Part of a small language model's weights: 8 heads of 64, LayerNorm before each block.
Each number is 500 + 25 x the weight over its row's rms, rounded and kept within 0 to 999. Layers, rows and columns count from 0. Numbers have three digits each. The size before them is the row's rms in percent of the matrix's.

# q: layer 4 attention query, 512x512, rms 0.0205, rows 177-212, columns 448-511
# k: layer 4 attention key, 512x512, rms 0.0206, rows 177-212, columns 448-511
# v: layer 4 attention value, 512x512, rms 0.0253, rows 128-191, columns 448-511
# o: layer 4 attention output (transposed), 512x512, rms 0.0222, rows 128-191, columns 448-511
q177 097:528453532492512491496483505509469462482509525496491520467510475499529507497514536493506525500519510482493510502511571512523499496512463488483532488506469483507517535493466492534507491478507536
k177 099:522490480584509493516503485475551511503502510489511482541481505504517490488474501550485449485524463527496508527513540479513479495523508501465486451551498519512466547476537550534476513494531466
q178 106:522495462467520501482485460497477472489516519510491523518523456513480500526475501515498512519498542510524452478491487485512527500500475441509536537492479469562472528496467494505509473512497497
k178 110:519508470557513487526564484450548513460471504515481487502532491518527493484499539519456500480531451495511509515532527484481487468476506513490451529554523503508478537456466525532492504511530476
q179 114:535477501485533502469498478507528507500508484489520542502525467525478473501472498500516528518521489487504493492512516501497551508482462484445483504500500495597472526499466507485516500509478478
k179 109:541480481525497511496534495480548516390480491537480476489509507524523505507496519521497510504473488475516513510515531534498519503503502501476464507532489501517504525474472534506491508494531492
q180 126:505483509503497510516463479500490538517488505485524477489496525479497512480496492536507492500477497488505509543500499505462455505492547474504476473461474467480519446481542506497491482519493521
k180 134:517503445480457488487528479504484497473411528504495516486497473484507485492507503477510515471513481499521495525549500483508462514487481488518509500474560492522498493510474455452524499507475459
q181 097:470534468511495483517532489493529477508491464461460466531477518481498511561473505481488510510511489554506484502523464494481510500540501481487473515535519548518488432500504513505468523533481451
k181 105:474497480496482489497482525546494461513484480481496529476500472486492490496529524475463500492537536464527484490481454502479505479519501485524497531467479502496523470522535461507515499506488537
q182 131:538482552527494493513525482508494514501490534464482487456498508440505507513521524464483513465527500444484523511527526509505458526502485545487512487514499554493570489483473480507480526480497502
k182 131:477542501577505486517515506530488482522546520451508506490483530520490471485475516518502485487532515535486498492464460524498480479511553506490530491478504509489471525493560487507474514515506506
q183 087:529491499542466516492503511498465479498494498529481492530507536498466482491494507487502518525507504474516532498495498516469512518486456506513542493469447495544493489491510501534510485500474511
k183 094:507501455588516502513547479471538499404501474515484472513506495516470474495478511526541501501505479511483524508515528491511457490505501518488474509541527515516467514474450492520496527487561464
q184 125:460496494485494490478493467480546503512503474491490525517534473562470501518478500496479536510506568539505421488509514501496534497505503506481519523481516497530503516500540485518494526532489495
k184 120:527506480488516523555507473499556520433482490508483475553502475476527509516501540515471509495437479482497525500521496493509531502512507486460474505547517514516492527463471541520490529502485517
q185 098:523478540483523504484491535474491502479487522497503509489527496504487468468499529513503526488511469476472532522513541532516518543490498508473528449507497506474519512504526538525530506481538518
k185 102:537494463550533515503527490496547513435526491521494482512494499511486480530472510553551495499480437512499519496536504503522515510496504549455466499537528546494476518504500531511506518486549468
q186 131:553495477501470501509486502556448501487507513528508526464433491428495487501525494529518487491505506464509493503481525489497503497474488498504517512479470508504495475488481500510523466454478513
k186 124:463541519540479474480532540492411478552500516499471532481471534526481452476514479463478521473534513550504497516474541504479496506496508507498533529440508463489479502489519465488513498487532487
q187 093:558483515484466477463522504497492497502478522512486514505510533514484530513478515477518500526499474506480530469487509522484509515501435513518556489502507499517525534529493476515530512518482508
k187 100:518503464561519490492522461481577512447533491505479478527512495506495515542476495535528469516477460514467506515518535460484519512488523500493479510549511516516525529517466524531493533498528483
q188 128:459484561538495485501513528513462511528440516499498479555452569469484558509497510493489528551471494511513502505482499519525463509532512459499520493495466487485504510483553505522453517540467515
k188 129:484505459587481490477538488507512495454479521486505519524512508477470507530495465508470491481531508488474465501504508501413499529469496482520510501499506484520467512519544500503502491512506444
q189 145:501459516522509538478530515511486527531477473492515460521523550504466521542509488517544499518492455497512527523510487521496466525510483481476483505490525508499427499491519528505466503510471512
k189 149:515504456491485489475541490522503467430484492507485505489524493527469493464533515502507483489489504451532471520525506468452480495491555513542492511457518475519541489496464464482511492492533499
q190 119:475471518483537486477486493498546468477548523489521498496536459536525475469479512521502519471517534499494489511508512485544528495502550475492475479511500487489540554517476480465534525475542498
k190 109:513467491463547500502497486494535512455515499524512461512488500502536530486468496530515505470504468487529561513565491483541492473504497520436471483573501529479457542497510548489484503493484520
q191 105:490499510470541471503527507486529484489524510461471486517528532548501455568473510504487517507488495521479477514517502509505506518526499463475519473547469493522493509476524508492482541487534498
k191 107:536501470519538529507519497522570502447550503519493466502537511518496480514483539540504469468493484477509537515522493520509498455498493532483467502557502521499459533488526530531506511514542506
v128 087:523458500478494508479522463503476457468471500518516491539485508492491475460505503527514510506505499502520524525500511511525480503475539506469493456534489555531485508508513487501511503508508486
o128 099:491489508509530481456463473572522534477488483517530494507510542462463464491500522479483500525502494502525533515499486491483460498497517508475472522512485488507529494499512504460527547508502497
v129 081:499493495490486493453462504487521501483422523482491501473501513479494485526520520488449479510525494542507504481530499506544499502494479493468520500541454457570514501539477530499533493514514516
o129 080:545461511469514505517470501525459504488510508520488499516497496511486478521531480490510491523482526496537497508495471488484471452523481468505557474454472490484474534510493472540507528496493506
v130 087:486499498489479515498505513497454517512544481492527479556486504521491439479495480495527517522489476447494526463485435513515461499556507481440515504523512522474499508506493505469484515507503504
o130 102:526529501457436446475507484493554517478515454501520476450512525514477526499479472466452514480474506493498473498502498462521512505482488502459486489501448515516477481518502530519530515491530479
v131 079:496487510489489466524502531539494530475500498476549524498522486525469469528457486512520560508501498510498486476526496488536547496491540488472482524490542455470528508530557496495504510484509472
o131 090:500551522543515482488491489445496524468479507531480491485457544481483517505478507445545496503457491485502529501506508502501497478510482490518521479515479495519463527483502552506465490547472478
v132 087:524478494539446489531534506495459531496486532502501480472502486507505483504490484459526532501498539511499492567519544519507525490466507527494474538491525515488505514471480511464501478485486498
o132 090:459498501551524504487526488528510511521499501505513522498494522505486499484466552483503504517512476508507529488530489456496497513490507500516497483531552521500500484488503534504473460519485483
v133 081:486499517500470498499469482558510496520563474506518506484522507497528514537520510511475489500507504514508441438504526504512515503492485492522522525515535430488515530582489476520500497502530508
o133 075:508494475507481538514543500460504468503477506481470513455499496505503519474504453533523464510446535512496526516489505535512485473521473512500503446476486472485477527505477519552507460540511511
v134 078:534532496525504497524506504505525509511497516491502492485519529509485519546541492502474462498519489526486515512566514507472493492480459506501497529463488483535509536456515500523531468478467492
o134 089:538512479473502555502490483530479442512478517496473522558495506511551496501473486502466482472506538493498508525498502514484536452517488475493527526469542453482541492457496520489481462486519470
v135 073:498479498498504499527536463470536473499515534498443481492504506483522532457501497512479560508489531509495488499486515526501531509493457523545477508504523568506454496497503490510532494519500503
o135 087:488442483520477539519546520534468490490479521528504506525477496461493470498498519575491503503513486499491479449504494549480490512480547504525506536543545487483472495465490458491511480481508512
v136 084:517477491516479501526529471544467526527468508470475544503510515522498544534543518487437501486521488514500464468492532482453511512516548514507489543511449485504523521498503517472456505483512488
o136 095:491523503546487527505526528446498496484545497518463506545468480520518510511542517508505480532518504504502477567505469499517535515520463508498542494467508512519465514486496514503468520487484476
v137 091:483493506478504516520470472475497529502481488544545514486491485528469507470473509562500544501510482508493496490442510495516503506501446481496469502504535568443495516513478499485479530511499508
o137 098:447485508524493482487516536463524545542533521474541497452555485497510491478533496476538521489506456537516458514492542495513478529465525517505468514519466502459497478543519485530494522450492526
v138 077:526467492529490502549534509495472530502522540466514502496497521494458445530507504443512541482501471511515512543528500538529517485492556507476487533505536512542475500485490492503468507504494459
o138 083:466530512500517449479470521521503522536508480511529517537501553532499503463492534447470514495471495473522523501496492436504494498478490502501510503539508485531534519498480530506507475486480470
v139 086:458449517479483523477503449501460500458497498473532513529520526480514446494512489501480488537488525448507515528437523526541499515501578509470504463527517527494519489499503494495510526488564549
o139 091:531447505485476499530535507502491524436499468479477528482467506512478464508480491533515566492496482501499473492526471547495489490490507503489550495503481496536442503489518515451567548521525472
v140 096:492504510489472491495510506507517472513435523499524528501558477522482532506507488527494576528513498495501504510486502527533500490511533508485494473531458498506520532517546483491524507492515486
o140 092:547488523534491509497472514524497530436543485521475462472495506444477508503541479516500484486497479492488503517470503516472508500477476499485472524493478494480477529497505504514496551522498520
v141 089:483445491564482509446463548510527457496499513505533549518445505512487493476495499513492479478496562500513529448524491466523460510525429491490531513466466455503516504565495467534525474530454510
o141 098:522517500475447511491474495513517479485459498486510486458503516446472497525520473553451463542477535456492476508530486486492526477511493514451541450497492490529511487475535533479486427543516504
v142 085:504498499476502496463457469513499514488494485491473522480525535497508510507513522456478515497500504477490472462485500532490495508530486516487496495523537514493507510519540533466498491516501511
o142 086:531502535487480511483474487473481494479550507513491476553473519504494500550518475466497502454491471492522511470493476500517516466501518479541509469482486495451496517477516506528518542447521467
v143 073:517466501537478473489534547538431533510459517496511534495490533485515476564531501495528477497484468520504483517534514484542480502534469522486512468502493562492506502492511509465473504480498476
o143 085:476541541517530475494446488452547496549531470497533485519538511552500512492513528424497514491507499487510479542500476478489488475487458474549501425475476529470546506512491485503478483514480457
v144 090:498495500503486487448479499482547480491447493533530493472574513483518474512509520525506500460500499513489512506481524549540528489479499500496492473509522445467503531531493521500520517521514515
o144 085:509472521515499501504481514507448508491497512513533469491507478468454542502558526466508485503473501523507541487487493533504485495499462473500502496492478479463520503479530517505492528487474524
v145 087:530445494549499533501514499497483497485483512482451489484492500503482527493503511439506499499522521497478503498463550508479519515490460503515488529485547530472472488456467482497492496522533484
o145 080:460514465538543503523445462527517500522524527505518501485524491462492481505474573483522501498502458513481486490514500507497496558522537537529471495529540547500514519500483481466482490505485494
v146 092:479508497476499503487463456519525486469493471465478484546493484516504473469488509488522465562492503515500489500530538455496459482520576516554509530495535484546488529522505474511506492491537527
o146 099:525482469461535503521488460519485503492487524547476525514431500486512462560478481523493497494505502484513523441506494497489517488515534480510506504525529481569533498472477490473536498494537464
v147 087:492549481483462471533505504464500523506487488503493464482514513485474507480510491539499499477512460524504503484466516492471515511447494488539485518489486503472507498493487499513520524499507481
o147 090:504445457494536484475529469541506515486505494445480477506496492451534501500485503507547488491509515546498512529492501520498469513509513480449482537473511503476479509488514496470479510499493515
v148 068:511518511528441522476514510503428552515450499506572508472546504517528454466503504464512471497505498452487479566474500523505526511538522492495485488514500463493493510497482503501520524484525476
o148 076:438546482510511456488513481442528521524521472471529516495514517520478524503504529424507523468498477544503477499514510460536506529467469486506455452495501531503522490535512567488487514497476463
v149 091:504505484530478525478528526497470501493445511472505442497544531482527461490520485419482485472507511471504539537517471492477534507532550499484515518481516533448493493478517517501520528507507482
o149 094:468516474534498471527519501502521491482526493535512523495502505511475492505454526463509509502523475518491456458508485504539544503477513500507491503510506497526539515458520515440486511497484455
v150 080:506471493423543487514508522530523499506546459510515477508514479524508488481480497516513511510495513516507485557521473521586512495483570493481500519527500509501526540529494548483500480508513530
o150 082:519507512457478501479468528489481535490472488478516500501509527517492503465483450490495524477462532497511516537501477476500448486486477500511540487497480492498459483521492493556530483481504500
v151 089:499547513515505472537458523521525442464492502517505505461531492528482511520503503485493501502513451479508499499465544515505490493490481494535488499491573503491500466534498461534470543510511483
o151 099:492512502536557518505509498523495470531502524459473512500546474476521515492521524486549518467519468554491484496509532509526496514513549500533461511524520465494557506508489475488516534493486521
v152 081:498479489516466509487535508473477519494536485519524519513448482488497519495507522498515527537500498512504506489481525545463541485501483517500475489485509481484498486536506455512480457482471484
o152 086:474501527554530486458527493498495516529482523486558510462502487516479510456513546518519506494499505497501478511533515497492542512492487488505503511497499505519512505505499518522497475497478491
v153 084:485552504537467465505465512518482440513486501533548503532500515518491517494486520484483467492490506514508496508488501495508478491519537496515487467537443496535507496508532461497510507504509471
o153 085:512526512517522480488477477500507528472524476518512483485505520467478493519524499473514492483505467506501511504468518473504555513480486489494430521495492488515547492528512536492502543522475533
v154 085:517455475503508486488562502515453522514549500466505480492503536531531482491475482484504481512519476499501517503502492513470540501532476511473488514486486507487542513487568514476486485487527501
o154 093:466528509514478515519510487505460528465470498527488529517513506495486504497481526474504504530466490466495534509527512526520489515509530505481486479504518506489445509490499549446470515526478489
v155 076:511496545478469517493527528528444512517462524492578471536514503499503482509526487541503510513507505462496504528504465510521499497507531487501507502496499478501498522484482545467491482492480473
o155 091:490540483489470462489510517472542496489507464479489515485526499515515526455524498445491513532495520560528471547479511491519538497468452515469501507486463514556487484497469540488488479499482506
v156 074:504479508522507511474496487491459507465471498532555530506478508533483539493507500521509516486495498529508524459493542504521477509503501540483484529505502462501494507517495489496453531501516489
o156 081:472530497530523506458493466486559516533504492475492510486523502457495495501546551457497462547521481517517508522503506492491480530531499489502470482488508535500515471545518526474492500525500503
v157 093:477450495468509486490496471447463480470492486474465497550499487501468534457493482492531503502509518427500504505506498488520400499481560525532525490462513539472466504482493501509498486520493510
o157 096:513471481480496504489485479547550491485516490500514509519470513458501491542477495540492526532499480467502502484483485503466523487508523496443494484518512532558518485490508472441519491500525476
v158 076:477504522492554485497478498520567441489529480528469513528525533470548518521524494535473511513490472460495492532491455507501492512504458484510506468506469519498491475497517490541501516535508510
o158 084:579467488510488531522517516554497502496516467495502475502535475497496471494535503550493496505501496492485498503458497586492488497483519501504476555502480467460519493489498483494541561471503496
v159 079:514478484552493500471492448506500467467474494537510514496464487509504481492485506535486504557517538540498513470541559496464533500515479484480500485519500524513498493506526512520544490499535504
o159 090:466471520545531505469496475554453506504455507513537523460485507487474466500523534524500469514487502484498493485523504514501475472503513547486462497501498496492532497505525523453473538534447534
v160 087:532499503517500476489557511550509495513483519504505517509511496513495505526473514496512538467505499510515505544528526518477559477487495505508498515502519508448464536515470489496514507522512469
o160 094:475490442506504512499543525559514519550505487539518504501522522490478487468483526475473492496528498542511547530526476493499517523480505504500497529529534475462539501503505507452493494482518502
v161 070:501509497487506552542531522488550461494517539463461500481476540512518498525502513506505499442504487516498528480483486527512509496468480495502503527501533532464482510550467508538506486516523500
o161 086:513443452442482549548511542553501482506500545526449517552565479495511507484482498534496499520502500517495485516502504539517496500500525509495528544519486476467474521498492465488525513506519525
v162 084:508476514500507489466491488477498496466535521504530535532495496474538495513511485462533472490505507454516504507487470465544474508532486513506507463524485527491497503504454513462457479530487501
o162 084:502473501447452486520498552503495514523482498471478522468529517498513524508567490525477516580481556476517482536499459495505520486463491509472534477467477521534499517490497488489538481494495495
v163 085:509502488491513501544522481518474485480481460501439416501493507489468518463504474485465520502519487485509553525485518477427493500452534490515494537485552496451465492456494500512504514496498514
o163 083:464484440526552515501527490545530496479516518481509516515503505486541464472449504484543504493534470549490512457516501485508516535531541499481467544552536514519493499477497485452511517489506492
v164 094:504459504491585486514502500463482517481511457480481519503469512508487517472478508532486506502496431533506500444509476490494463522509435485476494514502421566466489498514558520502500515497500502
o164 094:499518517519483504493449490511494507470534506533496486536480499490506470495535506489531505526505517469522503544488536505487480507485536481512453480512489486473507494473510469499505523509512525
v165 079:475480510507502513510470532495471476501505526568514526500469501511484516471485507499570507458485484425510527508483508521556495504511483503497509463465517524456466491487465442474487510523488490
o165 083:505479485499509508473484479557578523564495490465522465489538494472491492489487517489478511489504495535496537482509500502472457564494498499487428543530496532457511463542484443481511531495523545
v166 076:484509492521516514477488506472532474486503490504483489467477488497441507497516497547478507521512539514505537525505483491447495496453525478532501518490473494472487483496466496537495514512452494
o166 092:502454488504480507512536507561501510498473496500517486498497483465498481513520490599472468486534497501491456465482504512492535506510534488473498555537523504504515474502528478490513479472498514
v167 083:513492534475468494448475498462506562529548491512557448496504487524467484486448490579556494529487534503492483500463505477539516495498501484489493509497527504533525558527468531470515475488501505
o167 091:492501528446498451469519491447483526525471514483513533470497521510499536527482451444469518473462503506528509485516497465525478504464516485500514445475474497482471476514510509559525505489506502
v168 087:493497492497534515527505510488563497490512475472504460483496483494495488508498497526490520516507482503489497481500530525457507504536466515485527490524503469495501532473529544493503505505537546
o168 096:520506492502522512506497495508465455495483509453476531498513455515503514454496493465492511496479502513507507531500528559526493495521474514501490514471530466531456507464491502478510522499473519
v169 077:497480517515489464483505481493463512485505496499490498514541526512481469494499480449516503463511506496504480520509450486523505480527546553503484482521442508501496492490531483478502514509520484
o169 091:467543504475503466492491524508520555453498494493518485512496552499489463475516524469543516527491505505490544538495489441496495533480463510490504481504483508531502506490512551515501492502508479
v170 077:497526477469494476504544480522529531500519491485485511506514497497546495477513508476452459464498484526502491489545497450462491495497498493477508484501430498533535510496514481508475507489495500
o170 080:536479498471482519539476526513464495467511521582457507516466479480490498534501466545493484550491491445505502495471484530498538471523507489485578503456504446524475519476472498515504473511490482
v171 081:535482510494464496482483460536528462494514501507482535504529492502540518513505516482493460505501535522504477481535517507471484494536495496512480489507490523487516492488528518504490480463519489
o171 091:498482544519512507519496516480445477471505542517485511507498482515496504563540503548491494506492475493488482487475475530530496473507531523511491485480468468501499511500500493496503545501489508
v172 082:507524485515526515506560487519484511491537478477429521533499516509515450507518477442504474507488462478492498499568516472465483490482543520506497506492515503484512515464569527509490485489509529
o172 094:507470472456496523543524476538484496492510495563492493499456495494505478488452519545464481502495546450487539467519450508491512485538520484485513533525550508509491491481490487479491471522521460
v173 081:503547491506531473466481535527527531532493483496473534488512504518528498548501498479453479497499518511470490428547516508508542502532458508504526503488470417507504488564524520524490509489521497
o173 090:498522498490523527536462515465461476517501530503476495519513474519511504524511486463533479480504517524503508528504516497527526489532486480537537490473503458465521535458504512544495483497493499
v174 072:492504496493543513507480529511502455517481486498437457502464501495555521504513482505492460539491519514467478497509489505519482505516473486559503485486518497449456461529485509551491499486502502
o174 086:510453484448509527544495507490468470502476490489499491488515452533515468500469470567531519472525520520509472470477487547494523479481540494519517510482489503493477490514477440501521475488527537
v175 069:469498516427509540528507548455539442515524476477456478511517500498504501482487496496498498516504505488513520509503488520507530478453523493496482459481533478500476463537483511516550491532506493
o175 088:540437466470445540541508533562485495476497506521513477501492468501517465519487502560491539501523490510510495440493524555492539484487521478490515539523498492498476504488503468496546500473529513
v176 091:512445493501460481451507468475498519483531486465489505522456513517500474477492478486529453543499507478515503468520491465519494509542554494497514535468463483467552492441491492475471485478488487
o176 104:533475490475475480521500477525496538510538495559496485507488534499481484576484455500452501506495502456495513443513446478498527502512534468498511481495532543524485496499495478466523514524499480
v177 079:506535500487465492511485470503521513496493519544482549495528506494485558524518514480492484503501495517512471501563525497489496512466538502507475489460501470540519470450518487514504504432494486
o177 087:530489525538526550502495489499485497496490523527487469523474487471527500527478519563521461446546479499491528476503500547460502495539534499526454550519522514462558497526505481493464527520506514
v178 070:487481513516488488502463491484452542501461549531554553508492500537492511489494512486506520501509521484533481505508483502520529516551502498487495464489456480512509497477542501498503535486483474
o178 078:470581508548515519475481508480535533521506482490512502516520568492501452471523493435511500486507486525508513520529540443497493550462514511527437487517516505502541493506505529493497502487503501
v179 085:519509494522534530539520521481503508499507489536481501508483514486490502486498506531521501445492469519504510517485466489481499502483453465496511493496443536521481474500447517523538500489503483
o179 095:496509467433481496519536501542544494496454516506504509503539508493510478486497526510479452522550517536504530538519487507473469528482515513517468568500515495465532471518506503461529516494545521
v180 089:500460491527469516468506519516519522520501497504522473479479480465503484525494491544533547528493458479497514472519546533479512482498476492468517465492548464468474480482509507491512469528493506
o180 094:475490531580504499440529480486490490523484529471537492474486495514446517455500534501477518534508510514492513481553501509492471510509480531495490486519478544490446521497513472516474483517487506
v181 091:486456480483489489485477510502516501509516489535458506544451504483515560505482495498431482486509492481491509426537474480475463512510492508495518488475420487491500485489520496485453514501451543
o181 104:517547549538501501456436483401511488457502457470540452522476508519506477497492453501532482473480508456481488516483523497485501503499468503479453461462484513500476500507524495513481481517518509
v182 082:455489486479489502492478490482536483514444492503448519507513503477527514483531523492476579512493510491487502460479514517491508496491453479478508488491472511430484500503508496502537511515477532
o182 088:553417467516480524509509508494511487504547456489536439462470451502508474507485477574506497481504500488487488468463486569476496495485463485499502488499491545452460482489511454524519486469535513
v183 084:512450477458484531516510524481531518497526495476524466483484492470505495499460521540564485460500522509507535510519486522507501501499484494507494494484510514495468506496462552532511491465524459
o183 085:500481493497537465468489523539504490504478570507495544534568495478490539491450514483505492535501475508511464516510520513515485462503527515480495504512483483523486520512508488467474489538467532
v184 090:491488482502455460469520481453491512480470552486536519510480502475494525497498481493496511547481562541512489493500507488501512486505551490517504523488456498544525519501458498497524480493495506
o184 094:511481506460482481487487500520479491508531487540507498513459527499464509543520464497458455522486477446514510479492478470492500488507491486492547486518487513507501496479506522481484479514489500
v185 090:500516485519515510491546519552466409491454500516468502525514497512529531521531497495506523526518473478505511484495479503511465511498481533498533466499464441447499477501550475491473498497475493
o185 093:507503486532487517523529501499534488459519480510462491454536464450512498486501501543506457537509517537475492522507491530496566518516472526474449537494488506515513547482480511500498516524501520
v186 088:509512482482521512518512491499468517494520513486449495539533517501522511443515517524467470493503501511497497528521472499428502496489457485459495506506478546466488466469506553488537467475489511
o186 097:467496506491504526497508516512486493455504483513500513543502516519528493518471510505485497489534500504500485505524496527532510497487543530496482499492519472493464508484521526481520562476529493
v187 079:487477510473506473508476453445527508495496526487465533520462518486508549493498524531474462496476520510516496487499562505446498508480496462499465522460521502527486510506476519516526499500490499
o187 086:491436507506492600500491532550446501542495512499509499557498478528548504531520479562490524501496520484528499495489548536516498487484531479477498513505491471470479479499500487494510547459501530
v188 086:513501507485570509520476494491509516494555469538487513543477492500470479502451514527568515452478477501492530544519492499515489502470482478485499474483525505532481489539448514520501482505519535
o188 102:511478494450516497486486489572485500526481528497521510497487501492522509499466509524482493491503518498533542512497511513468461488508528504468486540529477450474532492515491490497547548490523501
v189 080:495487501537483497498487540491500440480515471513488455524483502489472481507482492497516508498471510494487543489497488488492490494537526475516531531465573495456488499469536489496487491530483469
o189 080:477513508537508479502531488541538499542502526523523528509520530503517493530505554477486490529530467479485485434506496480509527511516554497508483505563496530500531501479489505458493515515489494
v190 077:507514492497540494498521506509467539493525507519517474511516502514467497479475515513525510494503464540496512468539542507527498498499498531481484499506499481511495531524511507500525502517529498
o190 089:472545478503531484426451466511539510511494511490502513505505540488489489460484505426499481501467484497512583554506518491494450515511476506492475484480517459489516508488552542492489462517517513
v191 078:487542502480507502556455510487533473528473515503478483525497523491527483487506517480484493541496478506493521492471519498498507502503489482527485485447474461502478479491514513545495520489491532
o191 095:501456487527525544554497517521453488514506492515508506494506456512539497500499507540474516497521502501510483444485531554492516502483500501492470557510492490490501521515470442505516559497508548
q192 068:494495487554503465516523435506483509503489498534503485545523482503485485459498514553545492505481536525471486538530531525501529511507527459510501471484510512504544506528555510501523537503527482
k192 062:472501558502501443511515503462546493486507498494535480470477528543496490455460494499503505484512495534488493497498499443451503450492501515514472529516502492502513520511522492482488515514524549
q193 071:456511470517459500540500510488521510493496536507509490558537473535531475505492514466544516497502492512494521529456507525503522487488514457492515488496488440484512491475513486503487472490491514
k193 065:462488527419483468508488529475475517532497487503510519487512524568553524494479474487509492495489483499505489498454498486536540471495560506512553513498488503494476470494583520465510524494415482
q194 059:501525491522494489520502494503427519525451475501523502503509501479513499483515511536530524516465463483485473443530456486516454514491492477516499481511499495446481515515535500488502473524483513
k194 067:463490484454507476507503512483499545559468503483514518487454526485486513503482473547508502500516538522514482503503492541500499503495532459538523474486498502500510435486500497461525508505503469
q195 066:505487492458508486490509504508436604495497507515528484558464503528493532489542519486498467489506524466501494509535529546483489520518493526526505476531528514490433561499485480481492499476501511
k195 061:485516489532501480521464505494499508495448493483528485493536559524532494458516528504506472492501505527529511501492565505508509522495488541472509504468533459490488520544500495533488493482500530
q196 072:527503506525542501506479534510497462485477476485509519496482529507438507488529505517471468484522561509505513515465522460470500490494480515484475500539488489489529491508520490491525503495461497
k196 064:530540447554478533527514478526519489439508480538478526503508474483467527477513524498534506464506458452529554471503530468472520472498473579445492531494501489454502546491471497540510503519513494
q197 071:517493492529527514506493487516508478545532479457505503534518478493503449475539491485492475515535499529507453532497492486502449500520496493520476493506512471498510486489514548497516502479482508
k197 067:480515535519502476508521475489505507513424473496512543512501507509502518551498476499475490529494511526502479483508552531541541542488523505531512526466478465485558503495475481506510505484453480
q198 061:491504501441495506522508522490519487555524414507501504472504501484486498506512490480489494507513532504512503488475481451520454501529467438519499491514458475505481487462469517502508514503507522
k198 062:535499509490524506497469510462463510489450490511476508518500447456495533541517488529489484536498530493511548510482543542494506545504517495512471493475477485497520475477530512524507508501533492
q199 078:516467485501502483477523505544495503499482481499543465500461501539496508464528529498482471487498533487511503548455509519530480502490495503501518512496491516512548536511497491503505471504508518
k199 068:494553519531535510516484516497527486540476495453516441485490538461515501507480474505483512501538476502514548495473502487526483470480490477500501514515508506496510481509528496495495477510503444
q200 065:513527507531491493491510469515460558530471476506511494492486508472495517525494497511536486541513502533482454450516448476489498499542474505518516542534488489487481532480465479497455530501498499
k200 068:465484525467523445496472480505486476560486467472521512466468493505546503535496487492486496523502507518484491474482485520555498501476507452520521494500498492475543467511541487472522510468490469
q201 054:509504502430488456537484488551537494472485474473504510474494478501492483484453475476454550491499533523494517542482512556472497494536484501477484529473517470495487513497479470487541489484575464
k201 071:545518481546476523539488499488479518452502483526483485509503446498479483501509518494483504533455503506476516475503505472502485494511496559492449501515498483476508545513542521550490492495525553
q202 065:507455495550497493507486517515492557507491435517520496505489522481501476503507473525486472533513468494498481492529519506534470504509485478543519492520497506514495498516524467522501509506477541
k202 075:471480498494484475488528506530487508531484466502493492520453536458500489516464445519493502497544517537492522489501510528519493521487520452521528477476527495535531447502488487468492482522454443
q203 065:480487494515547513505499474453482505541552486532484496514499483498511525534520467541484506487479512444493475513480525451495490480479504540477466473456452487524537475546529502529488525482495509
k203 073:462494534449516487521497486513505496589493483472512503482449529513519506544520466529475514449483500515472510536499472531535496508478480475505568497493493520487516437505542484466504488488483454
q204 063:499466475541505515522505478479496531506517474495509466526532536514518580497525475527533496506508496503514488447512526504459495518527516534512458495480524532510467519516551463486551500523491511
k204 061:475485507527516462504493500486437513457561507512507472521505503517478504469489468517519517494495525532504486521560426473485492455491521517539490497516521548501484521524482465506478494527505552
q205 069:516510499485521490474512534540467506516494510463527485508458509504506471493497529479521456507511512520482540548487508494508464514481492493493499479485503483506512482510485493465515477479503481
k205 067:519498486522499532476488510518499502448489506504500511515491461464498511510520541483528508515450482512453543500493519486512473533479489521438480468510495502518499542491509489504494507520521541
q206 066:489476516504499516486481502467527500497508522496490519494522507504478504521469454517491504495492508553489507495489486488523494482491529461510523493494496507526505500482546487487490550534486450
k206 064:565482466540501536516496503481509485475470510528491495492510447536480497511510508473530526516462479504500530492566529443486497465491544509512464486506496486511533528499477500548509517533561540
q207 065:502493467473512518504497504499530528494488525466509526486522447523497483465571516496517497490512507471492502532470492516522483505466538465499496506475499521483480542508499520466551487506541458
k207 068:515468481523500521528496480501533494435522474537496533512530441511486475472559542494542500467496470474491465494461531457503487460490500551491459527535500507507483549530511511538501492514542572
q208 064:532504490473547538492504498498513515476504513512477482519516467481496478485473508498499485480486485470519453521580516482475541474519497511523512414534485493522551546560521501483485548459494488
k208 057:518508542510501482469497510501502439546555498505480474513465512486538517462504498475484515501517522506503458490501478519490518467493512462472512504473489463501499510524446480463489528492529502
q209 061:499486496479535473500503464496513519527531529505506492512500495465496537510495484553509533458494490483506476499469489491534502451510482511501500478460496505510556525508499507483476542535479481
k209 081:513512544485504492495486526494471483584487482496500495486472487469506509516506439524498498530518513537521509494478529538525496529507479473525552482465501480509513467524500504472508486471476436
q210 056:501511531496492524510508510467514422490491464493494504513481532487505495546495468474479549512509463539496489467488502549553526492502478535478538507516509506494478496518524501505519514510530451
k210 069:520523496537522531496471513511472485491503489524482508528522468453507496500529495497478516540448500510431499486502537513542491560492510494491517504508514499507512508517508495531515488483519505
q211 056:499532486492556533518466538470538477524503478496541503503496487473535498513476454485480516499521501501503507457512501552545527510527497461476526529501463489515466481469454553512482509522506487
k211 072:549482484486497544509486507517457504511505478500524493551482462483485499508518497486535482539456511481443486474516533503501500548507536500498526504486489483532508516502506513503509483502514502
q212 065:498533491502530499480493504512553525500484491454507536513509495526507485524486487491505503513497535500493509519516494483489508527506512503510505485479509497537462529516473450482525492519491476
k212 076:529525468496501515483516491488517529464524494514489505494529494516492465488499547518494526506513508448484503503499499443494492472503500533496443510502508512515507574501481501516507489525504579